Weights of a small GPT-style language model, trained from scratch on English Wikipedia.
Size: 10 layers, width 64, MLP 256 tanh GELU, vocabulary 8192, 1.09M parameters.
Each number is 200 + 30 x the weight over its row's rms, rounded and kept within 0 to 999. Layers, rows and columns count from 0. The size before them is the row's rms in percent of the matrix's.

# layer 4 MLP down, 64x256, rms 0.0963, rows 44-63, columns 0-127
092,119,180,182,181,222,158,149,155,229,211,185,203,224,193,170,176,175,212,246,222,219,174,191,175,198,235,187,205,153,169,253,178,195,256,176,182,216,186,175,185,137,170,196,182,198,219,201,240,166,210,235,199,254,239,198,155,182,174,147,206,201,167,205,222,220,179,164,162,154,148,177,201,245,266,170,206,209,176,211,184,228,192,193,237,188,204,200,151,213,196,217,242,222,156,152,143,213,221,193,207,233,193,199,188,190,192,195,224,181,213,196,225,233,222,243,230,179,273,130,186,234,149,194,219,192,227,168,194
103,218,173,187,244,163,224,236,224,253,177,212,197,187,209,186,208,202,178,183,213,236,206,235,207,226,169,171,211,198,183,223,176,224,220,143,218,209,197,223,181,202,232,154,201,206,220,286,227,212,185,216,185,193,177,247,184,182,210,259,183,194,173,209,244,222,200,185,216,208,199,170,231,212,212,232,167,190,202,206,237,234,201,222,222,154,171,186,183,221,243,242,195,182,200,195,132,210,170,213,186,210,177,161,205,162,155,177,144,214,178,230,184,176,178,236,183,234,203,215,240,250,187,202,190,163,214,184,151
106,196,197,158,182,167,163,165,212,294,186,158,217,145,187,217,243,180,183,188,183,189,241,243,189,136,204,175,202,229,257,199,228,194,183,204,198,164,197,138,208,214,190,176,212,249,161,197,215,202,216,192,201,191,223,203,303,186,187,160,234,173,199,158,228,239,181,185,198,172,190,180,190,172,245,208,185,245,227,164,239,206,200,156,166,207,187,195,205,188,222,217,184,256,182,160,234,233,218,218,161,190,203,232,238,173,202,164,167,221,191,216,189,139,193,158,180,203,191,163,172,205,241,231,270,255,180,208,180
107,242,177,169,213,241,256,214,215,228,235,225,185,226,200,206,209,204,210,185,203,193,201,164,179,172,163,249,166,145,186,210,192,200,169,245,196,175,170,181,229,219,226,181,219,137,164,168,143,196,240,188,164,169,216,138,176,183,189,141,226,218,181,211,257,209,188,203,162,248,194,208,209,187,236,129,221,237,197,198,231,180,223,207,202,191,186,267,123,217,233,162,170,158,178,213,156,200,132,199,234,183,219,218,166,182,197,204,185,216,199,236,214,208,210,217,147,171,211,166,258,177,221,199,195,217,231,151,188
096,187,240,172,157,194,180,178,205,252,142,208,160,223,223,225,199,131,165,213,252,237,193,221,215,195,185,158,214,222,205,192,237,212,183,226,204,164,193,199,259,180,153,206,172,176,140,232,201,240,204,218,179,166,194,253,238,148,191,187,146,199,172,207,194,193,172,213,216,240,177,205,266,199,197,159,204,230,272,221,161,203,152,195,231,183,197,207,183,196,139,199,209,168,242,183,166,188,187,194,192,214,203,247,178,192,179,164,158,236,179,182,192,213,182,163,209,217,206,162,217,223,221,220,182,195,199,221,176
105,170,218,214,240,198,175,189,185,276,173,238,163,221,205,176,204,172,225,232,196,181,235,181,225,176,218,205,296,187,213,196,168,194,223,188,145,179,158,191,197,225,202,129,177,206,240,204,229,256,179,227,169,231,203,191,192,196,182,171,179,200,194,198,167,260,225,244,198,174,226,168,136,151,172,181,175,222,200,122,280,185,204,173,190,164,240,226,235,218,255,204,170,143,169,175,213,186,239,227,174,198,205,216,197,151,183,189,160,239,182,181,180,202,179,298,256,222,219,216,201,194,189,247,231,207,259,244,207
095,141,210,219,166,195,209,163,178,171,158,182,174,169,179,231,201,181,132,216,239,213,181,242,155,211,193,173,169,274,206,210,200,217,232,166,217,191,192,179,209,205,231,181,178,182,135,246,171,282,207,187,193,176,217,171,143,216,227,172,185,202,164,198,225,222,223,172,196,193,223,208,167,148,202,260,146,198,227,210,188,166,200,204,177,196,202,180,178,178,229,179,135,191,198,190,210,206,167,195,162,184,190,168,244,164,271,201,141,172,174,192,175,137,198,145,227,245,174,150,179,202,184,195,160,217,234,172,112
102,199,199,228,215,181,205,229,234,249,222,197,172,195,233,178,215,173,184,191,178,203,197,186,180,209,171,182,203,147,156,230,241,185,175,214,154,211,177,217,161,158,138,185,232,191,192,193,224,187,191,189,205,217,222,154,161,203,197,184,203,211,155,185,169,187,173,220,167,157,231,185,264,154,224,236,165,230,151,197,252,245,220,196,259,187,184,247,192,140,219,170,237,174,190,164,210,225,164,217,188,235,204,181,186,159,226,171,182,239,215,180,185,161,212,211,232,132,238,145,161,223,212,249,215,251,241,251,248
096,234,219,240,234,209,220,223,180,230,157,221,244,200,213,148,208,151,258,227,173,167,176,211,220,172,208,184,200,155,193,141,194,188,217,258,146,166,159,213,151,201,237,149,191,149,226,211,206,237,167,125,246,213,179,227,167,185,226,190,223,229,187,182,185,215,182,211,232,154,218,242,185,226,190,220,213,140,201,193,222,207,235,178,219,219,210,168,201,184,237,173,234,184,227,172,247,215,193,187,194,233,169,199,187,212,242,200,199,209,177,226,244,203,209,213,184,184,223,197,179,214,228,225,200,236,202,220,214
109,181,208,219,195,158,161,185,226,204,193,235,193,161,186,119,249,198,217,230,175,162,277,174,213,190,215,201,247,253,234,187,214,212,166,185,145,208,194,186,209,207,235,178,228,214,193,175,216,143,213,185,217,228,187,213,230,225,162,199,196,196,167,264,201,240,182,144,206,222,136,161,184,178,202,141,176,198,190,225,222,209,248,200,183,190,185,154,212,151,194,223,191,195,235,193,157,198,156,183,145,192,188,253,258,261,165,250,196,268,221,227,250,154,187,173,212,210,209,242,233,202,254,219,187,183,171,189,227
095,147,215,167,158,180,202,179,181,231,190,220,209,171,216,181,197,266,230,238,185,155,210,225,184,187,216,224,240,251,217,136,191,171,174,185,184,220,183,196,187,195,202,277,214,214,262,189,175,181,210,171,135,229,181,142,188,175,217,217,208,179,198,207,228,201,199,240,183,232,205,226,259,214,181,262,146,211,227,173,204,235,144,223,189,220,208,124,202,201,213,176,222,213,238,149,198,175,193,189,200,237,221,219,192,165,194,191,215,157,213,191,233,167,201,192,181,189,183,263,196,215,244,208,212,209,234,225,178
088,213,232,186,199,201,234,125,205,201,186,237,202,178,177,197,190,186,236,214,234,195,196,163,164,182,235,198,168,257,240,206,212,179,129,169,202,160,209,218,250,241,174,182,171,234,166,192,123,242,239,202,170,186,245,184,218,203,199,196,214,224,165,193,199,225,172,218,235,194,224,198,201,209,162,265,194,238,180,194,168,187,190,221,179,257,210,250,195,227,182,242,206,201,270,237,201,201,221,213,154,214,177,195,163,252,181,164,189,230,179,219,234,200,138,164,192,234,202,205,168,212,198,190,165,179,223,195,209
109,164,138,264,238,215,191,224,229,182,180,171,183,218,233,218,247,220,166,183,195,190,201,215,210,234,224,199,171,132,252,204,180,202,152,127,211,192,214,173,250,241,121,240,228,180,193,219,250,207,211,221,189,192,211,201,171,193,194,216,217,179,216,246,188,159,244,202,215,234,267,186,192,191,154,180,183,205,216,187,192,162,190,232,238,189,213,186,134,216,178,199,171,215,215,211,159,185,180,203,197,229,208,219,191,197,228,209,175,183,219,220,237,304,164,204,198,226,202,198,236,141,234,189,160,163,197,228,190
101,219,254,226,186,200,240,196,179,194,227,220,183,203,203,201,259,203,271,172,198,198,201,224,181,210,178,150,226,189,215,193,207,243,166,159,165,184,185,198,188,181,191,199,215,204,196,207,175,172,188,221,205,221,213,225,178,209,206,198,151,179,225,167,154,197,191,223,193,211,175,277,206,224,154,140,263,203,256,183,198,178,242,145,209,226,215,182,214,192,215,226,221,239,220,200,216,227,226,212,178,238,252,165,170,208,188,273,186,177,221,169,222,235,170,220,221,196,190,178,251,222,118,195,199,186,161,197,193
108,199,166,213,177,222,216,217,214,221,154,218,190,188,233,220,285,272,176,210,226,175,202,187,211,152,181,240,200,117,187,167,209,225,180,237,197,182,209,164,248,222,277,251,225,173,199,169,264,219,192,237,226,193,230,219,198,200,247,211,218,212,177,176,177,241,258,189,170,209,199,213,222,185,189,142,245,245,203,154,156,188,294,220,289,189,194,163,201,244,219,168,215,213,167,234,183,213,191,194,194,237,205,186,159,174,184,162,168,180,207,214,160,235,213,232,248,201,161,278,203,187,168,208,168,247,185,192,221
097,163,223,232,221,241,204,146,198,229,203,220,159,179,226,235,230,232,157,192,243,197,205,231,209,201,183,139,234,162,218,273,181,205,203,167,212,138,177,195,203,236,235,144,203,184,180,153,241,200,197,209,198,143,159,219,187,246,202,139,160,166,171,141,189,227,198,208,146,157,155,229,197,159,207,135,180,212,180,168,182,180,182,170,164,174,238,250,219,194,217,195,210,226,219,268,230,242,192,214,141,196,196,175,231,218,229,227,195,247,226,189,239,183,184,181,242,199,219,190,222,192,173,198,209,209,278,236,213
109,236,246,202,183,169,182,158,198,206,197,190,165,182,151,181,221,126,185,182,210,216,235,232,177,192,193,144,185,269,227,156,225,197,151,222,238,217,176,196,183,145,237,137,170,248,234,250,209,170,213,242,192,208,163,219,197,154,169,191,232,161,173,193,187,176,151,206,256,214,215,166,152,178,184,186,204,168,199,190,213,223,222,205,139,187,182,235,205,235,233,194,153,212,192,184,178,184,238,218,173,203,181,248,218,203,188,188,207,257,255,211,220,171,160,192,167,196,172,200,163,183,211,122,197,223,214,208,222
095,202,151,258,206,193,210,211,207,247,170,236,155,158,199,236,213,220,199,185,93,167,194,187,200,241,236,256,203,203,178,209,240,140,212,152,175,184,205,182,226,203,148,140,223,184,219,208,261,199,189,173,175,200,222,225,153,230,138,162,248,208,200,184,188,166,162,181,210,212,165,192,182,223,188,153,178,182,216,200,227,161,239,202,173,227,164,211,225,234,191,204,288,211,191,177,246,226,223,248,240,228,221,206,225,223,228,185,191,196,179,197,195,258,194,238,177,227,230,178,149,223,225,176,177,185,178,210,189
108,174,214,187,240,242,187,161,198,187,244,229,191,131,186,221,180,156,260,223,221,168,206,239,183,221,168,158,165,255,161,246,143,241,169,156,252,208,247,198,169,242,247,133,204,236,186,173,230,196,224,147,216,201,179,185,211,158,202,151,178,179,182,181,181,216,147,224,217,158,230,171,229,194,212,204,264,177,216,225,239,208,185,205,153,154,195,201,256,172,200,179,185,185,238,164,261,219,198,166,236,210,171,204,207,224,194,186,120,205,214,203,201,157,197,215,186,181,230,223,205,195,233,163,221,232,174,215,225
100,163,272,190,158,246,213,191,199,238,177,170,200,131,201,204,221,188,147,197,231,224,272,218,196,200,133,192,204,195,202,169,198,192,176,204,216,200,206,172,208,221,212,182,225,182,203,213,254,234,225,206,192,195,208,186,252,221,178,191,208,232,235,227,218,174,143,155,217,223,192,119,232,213,207,239,269,203,200,188,259,230,255,214,196,179,194,162,191,235,176,239,206,212,137,202,150,189,156,160,179,215,228,247,165,194,203,182,192,185,263,218,150,215,158,181,230,196,240,173,195,232,180,246,218,216,185,254,201